Each number is 500 + 40 x the weight over its row's rms, rounded and kept within 0 to 999. Layers, rows and columns count from 0. Numbers have three digits each. The size before them is the row's rms in percent of the matrix's.

# layer 9 MLP down (transposed), 1024x256, rms 0.0468, rows 117-171, columns 128-255
101:433526490475523539528448549526553384485480523473507521558470467499507421514563513532443530564532481493433526478489504470489424475461401559517525485506547478524467496552478487454523500501472478516466530478514435536496531502577528455551488523562533501483445413583569532492505516470518561470476446496599547493560520502512499477518586555547468470495489451544541454549480493502526425463452
101:430457494519544546505477562529489531543489553519549474462539486498469558530545514521519456518419509483537397470444501546447568470494453497483527597581502455541511510470412501533520465550471462518485503475464407474510524471486505486576441463578460526539488452529455436539459474476458455556511533450456483532470498394550400520527525446483539473436452456502450475474492516537527494541556
116:537526448543532505487491485475515489539503466619465530491494467501488586484516551513471453533538468513466489535482457463507478527464516477498433541470560523484553471574395469420500438504449452557479544437487515545548537515508455611536467535518469528576479475470523585560563567498488458471458508486471487502457540480492493488490421523543536537566556474527520512490458520479488505566525
087:543480436420521477499468459491495549557503499471428530499566518488487506471586539505550465492590468490552490469512539532516516539452504498486570522456488463494549512435466489490483493504492553476519506467528509460428462570524493460520461564469592485502502480505537486512481462500482597512488513558455563497530429467552512498514519343559526535487448502474476528475455456451545472576532
102:492538557534476442513522606576521417516558562456498573452532530479502469543509461489561498528485535581550485514481531531439510504482558411501537506446480446511565473532466474547435439492474507448559510460522508488516514518528466482536486483495503468474462469469502560476503547556417521496529541472552494522428477541505580441553537542393516400518519531499525495356456521504423477525510
099:519497509521512465498450521473515400458501516497510499525569429515533507485468448525474560481455525540514498448523568511598456466521418547495518524454495481526514520509504464532479564501451501501455537477545391481528448507455490483543562508509493479544473513482525504443424460459476425545518449484472485550546490497536552551405535562482468529530520508515499487450522510523484532541425
104:462536485532529445518472454505447441507442482550410512576452528555509499409499531535488523488478431451559556540523484538499448530540472502497534543476465502477504556506517462500481507560502547601505531522458486523447534510473479495532590464548542504490471550456554590463451495444569455544500519544449500483522511527453524465539540572512469494559555526483504528474505520499402513532476
108:516537489473503471479537494471562513509486494442560428463514519477444436513486526544515554501503494522523486510540481398487484466575572534533493432442485529441477463491482500486467502532487484458585538503531557460501551513529489446524542489551469516486522441467540369529483489518512529494530452536477518491426477513462542414508452495373392476468503552509531537515565499520509469488519
096:450587438529594504483486563507508514426512570511451515497515519549579455552504420470395558489508466509475455506520470493411477505536510526562518487493576560528527468510521508528517502470455468489541464538459486528580505543461557517533450499541527522430508549462501490497504573444570525493493452458512502477497534564507516404528483502481478462489482530514508534508573520495483526565504
108:504477479540500459555519498512506465547477544482504484523484487468445512506487476502452456504508519381459482495505509412481505452379479566457485553521556457491526462490479501528491454469493540492498584493476485527454443478460496508537437576519499481451491441480482497518554567508461551515554502580551577545492511525481503587516452610544468497519452490544563498464449475497498552445558
095:508501492574566531493521457514530484495482559504536541483472507533515569549532482519463560466487440449466493527500520471516498520504461508444476489518470438478495445431499539480522471430523524510501550506550491494432556503565473491502408448480538452518472558545513477490491483425541495527565554504452504532530435480393540460486401401528514502474596486567446542498586433519542515478478
097:474455525526513488417483454498538506473529460520424456494506496469504500433476485528417510488468469484492525535463506515535482551444476463499510487476439473572509518550506557488478564560504492464488517460447526503560484412499546461568542499489500491508498523499514464525500586521490458528522461512544477509513482532538442512514462428514447461494554425538528410504490524499518536522573
099:497536538505471462489578485456491502510526478520511510478424507483508530465497479448461483521538519474510599527524521457472512515501482489577499531564453494474497546500557473502465528468503520527581495578513541531514491418496465466488519578539510442509506510492422500510558487486455572573532587507472580476571499481408491473527476531486427602468477524570501529500484501488442484496509
101:446402482514473432442567419415528491452479486442490620519516435522443523432495542589568529520451494563521489492558484458452474463538470440498506449465507505543468550443518456498459437503469483474535503506558495511483503563494554462495462513538505478484502501529590495481537512522553446511490459459495599476502441523474506526518536454545523512526506532464515510417505509546493553500502
108:489529540488524480493518482451490453453425520472484478492485431504522453553530482517474544457486427430593536550406532454419515454498482492541559498476516455493522512455480504523514494533513513509473483538461427492421478424475493502546517469580497532512501544480443435501441511504487461514499550500541489585443470504495533513473510484504582500473517440471506458522516439515505480594474
100:440453465518421544481495462484441516419522450461466504486500507551453550498472477489547519515498429445493497545487494470399530481497529474551527482551487527538493547479511561424531468526479560525533574413512447455522454461565529497536462507485471497469575438452507571485452477467533484508495484568477467521437518523517505461502479533557496521540555530472482535493513485555454489548555
093:461485530519510472461544504539504471477468458516486438452501474461512475539530570533499496504579433447576528526489433461495463539504531458521498405487512470506467473494515544486408504532512573526447436511520461451428497456448482457520524540433515476521613470514473475581510566483490457443502496464479507438433516510458493438483438409484549541506462454525518444427466443495487494467477
106:514542496455532468490469522450513465476507557504467463542538539501475463596460549511517502497478488502530528465581556472473506523465497489449517483533452438541487463507499514442511490524460518438462499467509486469507490394539483501490549524514486385454487502458440561501534523542499463446560499510480493521495471494538439535590509396456503512532490462509457479494534456536575517492476
107:445477503519448436470542540599463498442509479471545510468557494464439507464468506493510455541505470475561517476491560547538485452549491496450541496481468518486554539509451523481474525491545456488544496517551479473472497508527495544510539532495546522459484535474462519427461479475493471453465472463463514512519447530485530521442482493536550579474516574498487566505529473522459520539509
095:497527475511471476537495495510495490491445561476428519524523540478451518470531549442452469529389512522485537561466526502500551610484427443467483549478512514438490552541479550466506513516428410513496472491578483500467459477521519517527569482533564533504467498474545584462414561431502492498566483489520566421528458505571537565489436454555471520503542433432544455512445544449504532512502
099:513530510474427558537431462455543492448513512494454568545606457592556557477512459537494424500532541455396511556495511490475533495504449465481510469539475471458487526542435466521493521534470502500598467500510500507561479473497530513538498569453516573551545462525475491511567560554533635510497487531443448441510461499499547453484561493554452597513554478537494480492456501588556484553543
091:534501484486467496452470467482495464421442541510518454466504488449563512492565475509490527527522567545591499508502465461452437509507514497541502486529497491478510554472536453463425487487492461481478464429535495554536534514506488560466442491546423490460533531549502485480491485559500457522533510492495474510472524509425515558483549484445540523547551515513490505491505507489509547511420
101:553554495511545470505539481484525539449464504542544509544483529543517545506531500531491421468489486488438496511450540543465462530525484508513469417505507499510562464542516565564543559402422526497507494474504497565512416540484526477499545529528521463539479497460495505483567525506572479490512476442521493508484549415541534477522445495529541505570497493498497563479498509443419551509507
102:526470527448429492470581517518515500421438497508479524479425514488443581478502517496529527515550506485456575507515532485477542529522427475545478501540528489501480543534427532488519452462489507540449537478518489513579446543557492541517498491468492547456450453441483532423417450559530509557543464500501580589552546484452543467443523464548519505533551484483402446456487523495500527499437
103:470540545462510480533502466546506546570467559567471534486497498494486460514561571523493513545570462533492511476511551432448467530456441511492563565569529571603545499524541506493543463553453463397473477500550529531560510446447459499477482490495515431543465471504513550487509470469512467533532526474462435488472485503502550576492507512512507620437522558476557510533483477419519533512508
102:472449527513527598593447544500505487523496525447510484547595560556457547511470463520519532486508507506516529479480490565469448438503466530470478433535519586569565535566504449537497492498478449517426504516482484524526520487455532574464492491421553551530587545495525493468482482497526561463438463499543537507549503483491538541452466533507537575556488490447488474489438436558435487555565
101:484517496518477523459477507429467519511520496467554488558508449521540523453483511458493494486453520541533468554502507516511489509403529497486494451501474468443507561539557463469557461499559523524484540473525465547515492544437474527518582587455512536460563530463428508455473476544489559460461507521540530427485508505512487500511515513482528542486452410551542434503436459489487469549525
106:483533527500511521491504529457494484445455528484525455479493419500504511472539558541478506444536544549508411496494497490488468484554507526491511550520478497524477535537477496446448545524495534457485483523518510489497550438457479448552499529452519525484502485490516441481426514521533422523484503515533571481483543590501519421488551508528541476504560453475522511464475433511462510487561
097:461477466533432432474514549458469447498455465606535517483514459485536492466531455522439529533498518494517476491546471532560461450503512458434411476502469512501481520468475434446435499444473489467487506484547520521557516525498526469449526602580498509568484516462529558508546469557459472540509512469472486525492475523458480560530467586439567508473564546483540510502465528440500519481544
107:554504472521474513458553501536441522495533522514551522501594501497595438522471490520548539521452535485594525528471462487551501505457531452474477458420464530480477479514414507497531468531451476590522490452555460479543473524611482519520488458513460494506505562481536531438548519472516551447525498522406599513523484525460524496501480561520492539449477481536487507453462550582502452521508
095:534489496479488618467491485385493455614539519532434411495609502437482527561515500530575396500467544554449528458486514565519478517492474482478483494482509482489473433529463531445508478494551508527515555491482443478500480467497572510532548437498494508512541521478479458491487494532497514503459462528572554474520526439528520515452471536567480540525528478584517540505517531484476400500506
097:517506379462511500519576532541484484525461485490548494496509555554511427486525460536517525491507417461509495489456460507479491465476472426522476494531499510447525472529479456449498451537540473464468512431514525545587427600514500560527523444479505498515483535521495467498527476523443458511497490530436589491505483555535507507414508467550481532496487551469511442541509522488508529479509
103:535522595463476485509540461412461541459562424456519441462467516489498498476516399450522511558474540471513556469500556538478488530511451468455552538532439487523526497532497478438445506458514505471455536561494456505535546431506499445488520494496455473514590567490523502518462491454615522438538522499460528518483471505504501474521518457484505500498497564438451511518475487473424473534499
097:514499516462497489475522510475452488527492478505497571460507499531473483509527518542549518488477528467442477486497492492477468574523499469509580424435594540523574502471440458537433435489498504479483560528542474543506522454563583557476501456516570517516448492566548486533531455585464623471494453527486519559482521451568443581509541503526468463494473490570471560501517495549563526523503
097:532467497546428422489562427419480486520473468490465508480463507486433456477502451469437459576506543552433500535491478552555548407430412433544527515430526522559535542516451473474476532490579447511458412476547499509514478435499564541438539516531488426441504457492559508560465517511546465528497463494517513446477513559527499509449463466486470513537503531549519449498487563526470483492512
104:489424619464487458469543537487510593504526567553386538513436504469447481528556522555562497490477553501573485459560521477498506456505529518502488481472429491507483546531518486428472536472523542557493546506506516482529477492510474514493475517518490454518438466552468557509484525462440474494502477456517413544465506509498472497485457471434501406465483462429487517512474441487507528494439
098:454521507598600436516445525543483487514504507509471431506569444491534522475575483481496517480543509560464505460450477519473447480584484451500491479503495493513477498459502504476497480504502449511475457490546493490477495489562523518545530472564535514470546458522484434513519526549543439510532500476523507493446516501498494484505511416509497480569531546490546563433491475527470522441482
091:489477469472488541511474542517537521503513547493482452549441406464558567425474513501423463545545444506409516407465509447462559430522462553530513497484471557509491473470490469504462470465492485446494439497487487437571472500494430461532476528537479536552466512592472492424428391467475502451546579553567520541541534516537502472456485522489562515438534513555510489491511420427484577482522
094:506536502459523499487522466446499502453529513461556550512540418490473435547450521547443541515526545508587528472564530491471484452519509483464497549503501497544449523529487512512458537511466480526471532512547487511493501460459424460540561508543497410480503580472477538499472473507433437427459497476518572565532541394516418485500503508426534502512522502527479468550498503555528451452452
100:480494525486436536414495572538491558496488486482497484423493548487442483477492457464419442539506547542560519532366505533492433530512499499471548471541474519503509517460489477490473506478487487563493483525501509504446545442473533512520489474513484555532498487546461503526458433491523510459573522578462477598488545499499509441419477555507519588542534528529436431518457497467444495446490
098:500445412509518445517508487501548569503497442547539531480472511431527493601511477506485587482469447438526518437573532495510565504453490559453445456461487509455419522515444458500539451501515456459456475522483509468490534509515456527429505516497495464488513453488524441445489505485565487553517532509455522534414462492559473525408511499604510460452466506516542509479516464468460528467457
108:446509506493537505479491504561513511453463524600548473488474559535433518446492575527445479424509472468495547479525520525502452451502568562503537446437449458522532453566552518511521461529514447490567481526514521487496532457480427482462517521488521530481500466441494494472552464443552440569403479552476477504488550530513453485516535524517514533538558506472418449447537477460588490522490
099:483458465491484481480502501509571464486484508496486523553501468551493495549504541531475506384463488459478545505474485592477482520515532558435502422510534536514485469473460409529426485555477514553506480515478483526580528480541517529544445506479551536518563575484598554489483476512609511513457503551565517476546450484435493468541490465507506504489486364514415557492454531505484497492540
096:510481484484570505512494540513521481446517505489500495501469516472484542459516507535584442491471535525509538456519581495536484511476542537507495504475543536467459519485438483510522479503459454501538549443470505451523493530493533483435463546567498561494589425516562483588560536447452503593489458523455507513456528484478489470464497470468512545512495519522527564535484510463491524429546
100:528561479464491501549505496561516555554533498440499457484551490410576477570592498544542559483533454502531418548377500417529535485515500472487532550486530490499503521514486543537506474509535519525568416513493541486430568532515505492531446475520456516578467458476508509499505540553528507527516422547552437506562508503519602571563518452490462486505574512545561521500457539529460475496523
100:532460475467477487499427447488469486467458454463567439548483509458546497520420520427449465590457517409431521527457498507487430423485541492382422440564527488507489477469500443570454426511524464466477536529610479457465520570506502555514507477507509475500516504522534512499534430527515451537588507519449552483510529477502507475490514488537447445449546590467475482567469569500603467509463
102:386518530545486438494477500525517529494552491521509463547565536520541557389544628423490518508513523567464506480482466476546515476512516539436459517497486507509549520557491521561467513476480510524468383420463480553474482527454488499516576505570527464484418514496521555505451471499513458557528462477459483426561547429471499537544485506500475501436490549427498533447506571458525513550519
100:456484497440547519572509548486464482504437491518463505476518479519474566541533452518425479494468506554469442549415454516472487450465521519485460505509581482577520546515496543466573516467545498521411478508428476566529470463500451412449482478597515504524472558483460538500532585587476574535494548537532456477440479436525568491458539502452419540551514424588495510521446502529474557577429
098:505424505539467479551493531499553567507475451483534497501565489454483594543480454501511504481464460444518445533469523431486517498530507506489436492501567481495504471499414460568458477535476512468509490483559518498542535570472600428490487524541572481483510528519518578524486513456463508444491516506560492462516505560547493518476506459530474522520464461528439545532522561487465510481567
097:565528480516465482478529528458505433519424474558454455473485617433515527557534444508488430464464483453458549572476517542537430435444499431517500465470566491511528478545523468502438553482386438488523471450487502490534547524538496511484483536493476442537459480475477489561455545468495507494506475464461500486450515493507537557502465635604542524535495504541485463513511515512551512460448
101:516537454392498429527473454502443471434530503538529441486505528552565517441543514580489509563519512472539509507453496521468501517426429495556466462547555541547588493482452485498538529507448505538484521471545499504546491493539533598469508542499479495550527522453534515551494499515526505506471451502496523490515440537449537482479494494473483545557437574497615490498450456519512528478498
095:578498467475531443530486548419494493444492467583520482445536482503502552453504553486507462502458519513520485445498509516496556461472465498531500470540579506501533546529497544493454493495457460507435430491587485496566430487542570480509510519495508527465495467548521509498462467479504584370492456544457486463499529523496552452473590546513513555517486534499522543532558497550478491446524
104:492511546530498506484434482504482486551486480479510510543530487525529547483492538602493466499491563471468506542478503448591527465447450525562508480548491539504475510517598469514515532477500493497486488430590497538463468483447546518504417515472556488505501537513591444506461554479465466526459505515497444507529525423494514505517544488478482481537532444502399488529566571525570514530503
099:509464523400437521484527510503483509446548538521545509445411540524502456452497443494492505530498514516571470471506467501521548414490505490494557490415465532528516530551492558472493543568499497527520453483449508529467439481571530476498474421543491494467489503512543469587535455549532436438502426526486501449435577513451560479526575556423523496544494524494537487426485455488399453525503
102:468476567471484496537561502498422493476482460528587520500546507564487473477491526493617553532496513489556581479538534562527498556529531448480502548415467537488453566507470492430517547471536553518510545537464481492453535512540448524542501490513537442514479580514499524556543492479456454521416521476498516519498510460475467459499482480499539484570507454493489478486535476575494572487405
# layer 9 MLP up, 1024x256, rms 0.0495, rows 118-171, columns 128-255
099:470531516495522512565496486497535531539520531520503526477535453493485555497486511571517557421528511461394488396548577485501526540458433505469520550451465513598520501480531516556516491521513467540491519589504446510546479494479520497416444542557439444510566492470526498471482487527495550574406513501449437488543567435511474514561506502492501518523469521522475518556476515498511480530509
115:500481476514453429524525543440494510563558540538479518555540448454522547496461473480535499427427482554473471514476456478554499451480472453483485556471427454430545419529508484581443464476461400553446561469527492575553435511525528461447562482527443493547507545417442525483528495487449521422462478461463499572517486524460477506490530582520569487542463485523499486497519449484474587499399
087:523495523440517425508489514523485539507578515538514496534527418525463478538514475518464494492472467508412486501528504452536464487522450519554459554517423498458477443532503494565491546488420426431428512490483524455549494504556488507504568479473511495435527512505509461405487517500481509448480462547454439578537469467510457580501497526467482516519536532430531516492519467534453538530516
104:491490573489469486532557492464430569487515505517520467479516507504485482455464452479457467478558501445463532505499577478410484477466492467417475477552475447452502444539557448508507562511535478521409473566544476571505477481541469498509473483531462495416507466504425484516455531592478466597508510465530437499536520492521500535480469549445496529489423469498544520519526560438484519519452
103:486537513546527494473378496508481487612501558440456521504555541529481447478482518436557505462538478539499543445466545563484508561501516537435543496511506538512543506514529511485468477612506500537598563469508432514537394541544479483484501514548456482441561533455511497427527482422471509493489490518518524510591485445514542454456494493488515518570514539555588450493487521447563547501514
102:532491609489501485498567583511483478614553454524481557527491474527437491538455422503482416542535408489503462447553499527544545543410462501529499471455477495463506539515488466515429439436436446525551531561528480502570502458494431476500516494547493388494463501523488515452457526449486522549497503472566539533513495490483474520482467515470512512480407404491533504455491498472414532476532
107:438532558621512446467583532477556512577520481529557558466458453520467492510470518514502471503472491539549560502453464470511444505452460549423573595439454578537520497524515479471421476486518528487515465523504450556566507492503504478518502503500516458552471483558526468534519515527477519486443477567513472541480542497443493514466486591525515504503448500483571514523513486547464500472516
095:457523505528445509496483492474493509513434518453509505535507494468470495456495504514523480440482560525490491526453498515400501512443505483497449564501518576530557494497499478504506516481521469523459442547482512512473523419471463557401565470542501473448503468548519493474522475475392556529461506534455520527506430482469496515469517537509483529496471440521456611474551554459463473477451
110:432522572529501502502417543410471481533507528512475566448423490562486526468492525475542474441519507434487479538453438526473473518462561492561496545479513524520483475522527575549420454582389518560512476545527531509519503467468514429420502432491507498471491477501410558457507523462523542507490505556504520440576502552505539467525515546564531524566509507441532478506429575468455446454534
097:475534418537512509561516490532478526507543462470533545566549464548400530465464504504437494518501491520440523475469585435563496533504452509521459485539446485487556385491464541503543484498496515483538574511548513474518526548518467502467538459484522532558503509451488456498550515439557534509521528505443461487499407447435522438533458487483487496548552485494436531464502461552535533503469
098:509542508548507486576569513447491525529504470479570553457461521528504523447495487528537446582460472462461476517534561551497449468512489537493461538499445534538498478515465512571492566532506478506486493586553475482531452501542537529552542481515504464441515569512500494470602412397467466501524507532531507440492433537516493472546432482466476549410517541532565464594527490434429492465480
098:562506508509487492562484495522508533480564460469465600490516521456463474426507462507504522497538440442457450504551489531430436446533459441537522495507477484523582497514531512532467473576484470588497554512426421579540382509576484544560527468493483479451520549530483518451512498538409570583513505534495388462456562532478501429503472535505484545442523572511516520526431507463491495526474
100:455533472488507447500560491501531568531541485490505468474486477498455516473423510449521514499471450540509549476537505531461516511517418461481422520450418547472494454498515473534451464568417446473536576517493428415466435456482548486494543465515506446523525517475460542505473495524491522410459446465474526455484470417444469455479501513481459459563508546482508407453449489559567553513567
106:580509504543477522518522593508547456530580543467492502534513395453529507496484427524535446412442492468464489456488507528497539555448520552505534555494446505512439527494493464532487520470502485496493545513424470564494507485529488481541543427496490459442531430548460481537552424460455510503388445509449525539509559443510504509473524540455528481450472451496490463461542503515512567494484
100:559518466550478463509519606443574452506482459501477522472445427453492513532440517518492482516478396486486431461526502527545550501543462429440565453526534536511511527498425495489442500489466498413512513483532522482585439512503450520427547482511457516445489455499419551549497539527482508514433381449492512548468438455421557459571517580539466451480423511540466559523513446502467511488483
091:525492548479457438480491527469514550518503556519543438481542481527476512481466458477482409516479490523509536471533496458501512493572472506503451495546488426499532551414517485549516514448451500433484480434491472517446498509399507509501502452503466448485495510499534519512553506486499505551471457520533518542544520497507478465516491497543540536555438517551522565549474519482471409519452
102:467476517468478502523491512462457477524551510485536492436448513474481565462534450452489460511535487435418546457532556537521469544522536487441566494568422563538475462585499445473426525518499476531496461579482473474536498469462467461437526468524458468483527489473471514494465434475438504576422477529519524523533459475453494460524500504543492570558486544487629547503489555487524495517532
109:579587571505480494544560559532488510539600575519539563459519419439501566573439449496551486469458499563475466473490489545475576550524491571454486604540492560528505505505485467514475478459548467509435528541465502545545497416497498456493511416498491486599482482445429475519516512547590468532463527493437489508514542450458555434558534552495512491524531553511514516461567453524475492480444
096:475460485570585502554512520491474449435570522488542491462477424535483531462476521418436459497510508509453546502453494504452493496483458439549517517535425454424453512490508484569509452533533498485545511511424510517528510532546503510426473533491466498415551429486507531451550505477420510529466474498608464452535481449524505494513515538474481556410486452479527512468476525482471510516534
099:499506534482550521508475505539507564576505496508553533503513472532479467530522479482542527557533516569474484492470531494533509484531464552430480548519485502424445494538547528524497511529537493526457639468463502460472512446531480428463571471519471438405517533468474507465508457496438480484548482535487506500548533523407544489461505515537545442534444573509462518467459465510548506500459
091:532476531463560473499435482458528499475534517560513466465545541510480489515530397501503497524558493539509491509452473479407536527511423477432479496441493586468524531510475443524505492571494430532555495482504453516475443548505470574485498494549316488474496438534518504477538465522487489594518495557471508520525519443437480574480536505456441505535442520458486502458495480439452501524415
101:472463520481445513540518585435462444534546525503512455532499517454528470519503520442583399489494565490509560461544454484588529517440462538465482501491512501494434429544438512567455517507445411542492485547451533530442473437526527498568563478546495469491457476496464505504576542487544511512525493501570522531468495490477535556506487550459496449523492544554505550457538449420409533464513
104:558507462489534429533513510488418435462540527478481457462469473476512583530443544499491501467509445454479504540522413549519504563545477483492549545522503486388480478471503501526542513446572490490443504466510541512536512531516477513489597507488508525435448451546407502490493489554497533535529472522520559502559470484499508474527476561499594503507468565495497514431484532424550487440439
102:462503571551537458532511463425500527471524474480478539534519473459440534510489529524518454456502477495490511491488511552525479572495515537485491446572515478449453441500547413569502592544499476460498552526490490507517441471432513485543604508542513484550548541520476500545516436557483537472528471566448489501511436473526476449449481556497485529543433501496553495511513527500538429493485
101:531549504481493434583488535414458495504548432467488479509437531541524484509531540450533531424529507455487574495541448594524529470485477511543535475550461545413542532501488505568466416489534493577487488524453547499552496488558456590572485537533468443556525562502509479534580494473509458470413517553493492464488483478457470499450491484446564516521505491502496536465480471476457491438553
100:520457486483501414526540465560517564545486477485397458520480486462443533452471501473526508504540499442461476466524524509474505489427521551395471514501452492413562478484537471483487452604477533489484534453542507502521515461520459485538482556492462494474447471561480526504547504518549537480497485500523488473516484533542477475487482576546479482549488480500597449434469454552481451458477
105:528542480492545538521496495446456455487560527478468521507494502450501498542551496451529496523551438508497450473582500517535478448540469530506480470506479478508473465507473465544434617548429491542521514443456489457514461464421499486466553497521479464524464458492497475468476583452435450446435461491541527502483572535493523457559396540496561489392530528559485449565493508494515485511461
097:498538489498504564596452534415489538492557499474578482494517515501467528449450445454487557468469513506458516578503460497528490507497459497539522578456515587486477464499532496488493491514504544492526542526534454536463468478461494472494474470575466493514453579558511554496589505483494530501466466588559392470480434437484494440556452493535469556471499576441512490561533564470476463524524
106:455535508482461474519538474455467511461539522499554468536536464586470513553474486530471503497409512496523592503514476524531516552457556577473505514509447535477475445519465479450501517503465463542448533563548504514526508470552453449552479496548477489523559479482524528493582494505488479573507528471510458490527575503493541464485507531477546612529453462525577504452524489494460455546488
095:492516509495509537503501532501493481623480504535554542499503506540508483589569472514557432488475480487481479450405551586440520446446485501487575503528519574436629512498539450510437529567522536468467526459491507503505523504486451525409490425496515464448513475460453470520522534522465471462417455501555530488525455516519442493521507572535519468465517537515475553480454502486468544525516
096:540462482509463441489478548517548506543475521533530481492472468506485502506496491471504516515468523512476534530471508476546461471525453530424497527461507466523481481510565448475510515495486489455429519471522544506472447518575571469490524505522414438561502534532539529451467514517533509507497452487477526555455571387504487445559526549504566470485484438436486496431476489579441476432554
103:483572538461508495509521538525528472494587453543511516517451468538499505441512491487532515486446558437506565541433481479517480452502431498529433525478565502534545489519507539539459501492494507535488471528444480577449405484548513499542537511492446506507529512523423468507503509490471464506513506571528475552468519569504415449605487549494541531463507549538511565518502549512385445523520
098:477558448476474461524486502555486540471460510452460481500477488509514485459490488452460422518583508508487564522518458504468455523479526487472466589493493537522435504528563440532462499501495512591532446554490520465547513447457439554537526508516384469487482510439510474443561451551543515524464501489553456531508506427512591516574501533468537475502417505451526512458468474431549569513467
095:531559508525558528501548529434471564590601580491477529429453477500505511487536466519543529510511482462414428417490511485522424479470521456531582517512560544532568508516451523554497459490504469457442487500526528472500459435511522430468512518495530512535500565502568536466543517512517495503516474529515503521543523508477495469494495496512529562466483573426596584492507442555393474487444
102:480501460549540435538516575482447484446569509547524482519462481499538426503527493463494472483556432482445528451544431463473575452468495524542573485467452495399488494485476486551475431515478495491543524463536471499502441465515520489515533585521492520482529541503542613543481469479531510410454465513546489464569557514459495382551457512415489493492436451476518430499502480486511541462487
099:518507493524535442493584490520471516523571449542573462598551498508502536449415563433551506499458522514449560502517476407530430512560508514533507526479484523498427492486472483522518599458526532512516484464502491495512478499592505536535547493552499424512484556513434519500542532467508516461549512448469506489433494463459515480474508511489549429517492539533554493535556575474500488515513
086:539550568513557495542531473489515490491512519536468500526481464496440508461542507477423511538605484485454422417456509475477522543522425520524499558474534513402486504485444468462538504594552481436444519524471474514515436474441454477517483456490452531522437484481492475547460419515526466545521495488500464507501548551476449430466546495501425495464550460429499443420500482521501470458470
095:466483487497468465549481498447477483552587511550522562454489486480454491484528515458478499519499421394496481547495546551515493518482446454489492580563491515538528500513484502539485528515474525488370473506524495472521457405511476517514517493460520438466536470537510442507509464473384511605444482535556485465494517511550502478554485517450555536508501517523551489539489554555516517517527
097:506516499479545441483479499557589583536516523451564483419420484505484497497444442508532535526532525494508511528449532489570464503452506464536548444495416490430510466510551479521550437480483521498514487527555543561566479443497501425483526457574474471515457518515470518477467439501539455403446489504450506596494419524477519532460496528492523449556448514512453550548440540509482445435493
097:461611473536492555538513519567514521519505485455541485579505509417525503482489488497485490543504431478450494453426512597443504503406527455478444510511466544498451512535468468506433499452453516490482456527497481430522519451567484573543494475422519513469551461515460506479572511518469596478439472537461527496476527509499498519506429501493463475501533599503535427503492543518515517492594
110:455535501522509514504494495516448557511491460539527528458501504545516509483570559482499464464434480518435515474481550491548527498511467470473447505464446557453494545504449479532457513510455498451468502535493504468501525563489552493464589523486478503399528562519531622526488450516424559461472481505477512438581504417470534511501522556505509460518477482582498437508419545578459517496463
096:506598547523475522489481556512507512567514453396495507528496458510510475469447399525441526429541490529540490477534520475492459514526416472500602442454514548434513477474522437542502531498506523536547441510527443459527459474509486455554523458595485487518486507462517544441502454532497529557418531492466505475511535481540511472486414591508539446464445503536548481494476536511494540439451
096:520487499461624474525549571538469463486491518516537504497496551461429500518517466464526579491519484537429570424551549516515566455520416441528551501459523468448533515432509546521524492446468447526470506498494416446464558541476463507465510452489506482434568418499480480520488523422507492548409392523504516504520566489483481511478453493435498520494540506464509503495476555497538551464560
105:494511511570463457520476486465557607508489470492527493512511494507495552467501569490463502475497523442428453526501491529521532464545504421514444546540450536530590472582419442556504551487531524507571469516507438488561496393520513540448512500448507500481477499612468498511527467506517468512462473587462481495512472394514457474481516508492495477493479523468522582543478505429538483492460
101:541463410487517584504500522426563585528502464478482602453467472482490500529423492441421487498572462489467444516547437510497484535525506486502458491396473449542476512585491470494420566478496583442520493490518505466531566505424399504523519546529468539504486494479495501497555479509483490561482460453594477464481473498488497424530501525479534478583444617474517464564551485460547477485570
101:565517564480462480474529520456534543568552537514484467472480531527455478476511467518513444511495507511430482549477421595491509519465491484389557549469424509464588502522473501546476544479458539470549494532525541620447466510485535479472515427505511425416525506538466489458527512484476484474481446472493419555514496500460515478481473515517444499552491530416588491520550512495527500484476
100:540499503486509417633475491463493531513537466539514525502502538517500540565488504499505499489535524515509506520441443469472478471449530505442530524472497536492502543491532461441510495469402500522490548535488546496498472451516447404476526502508472541491472491459483550469493550529493520491509483509529409476559497451468534470441410444530445431517515589492550517508568468491476503515502
099:543506507488509451507475576532439503525483503538545488504504506506507530511463452461470473490541394431445441525475485515470497491439479418458461471458476477464542484467484493580507577524557504454431450478476510525551489507481507482477467460444489416529610453461486478565523519483527513453489471522456515516494541475475528445523506503444473504558444517492565513480520485482446478517491
095:527545528486487501451487513543539493529498531450509475516474516492503546510510436497525564463553530480451548496563458491513436530494540486511506502441473545493521496499561480536407421506506435507529486549501517437599443476482502497528493433528417478481557583493471550506470454526510512518485510532544482512515432476503559513539511522455495502541443523486594467491511409537567445478552
100:480489510484494506549476515507515465489472523496605569458430507557493524497438498476531464526533418416474449495460526594475500537461452437500451463448503519419546466479514384496505591583530509518509473523525506477521483453464502433531539464521486507500466498539483551521502527514439508467457438526532485448462473453486535428463449515539492552572475551500597486440513570487484504482469
096:513621476469495460549491491535532559622451484472467477497493434471520460484475452513495517503529550497510488512538447492519467461482448550544478509476389508518512549443491485489553472489514433602503503543506545454559467470466458544489510476519410481530480493499478531470559458454513502527467504492495531528491492501434468478471512536453463464429483556494565508491521455464500463501505
103:491594552442524463525451539427542486531469496500523465506523521475476458474503484485470423483476563534479555562525536471509454515484447531511474552489551566494482510498449529492484539490479521473513443512510556465542497419493543498550510501552503499494560489504525557472531484531516535528436411504477506568532453475469551502471416515431522437495509516425578501459524515527493491465541
100:462457511574483496483507483487474523468530464492508558480541496525473525498469519522513557515534536498491516473442496481451530485473455515448492530496393490505525482509515511473499495547491504554561556526527493599470479495489487505520532561490424469450481513527475511502434520564522552473469483529502479521459601549501495553495502566470567568542412476481570431502428571423494521454472
105:550506505431476565576513511476584502487565543468455476430479535449490563521486485494465492524497459497524481464553473441532521544527457471539509498508455517506496496554566481529405579463517472540521421495490462483521503463461432466422572498511495491424548526431512447458516516489451455532516458505394363580491460467469480536509480535467546573442493560460505471528447545515480517474531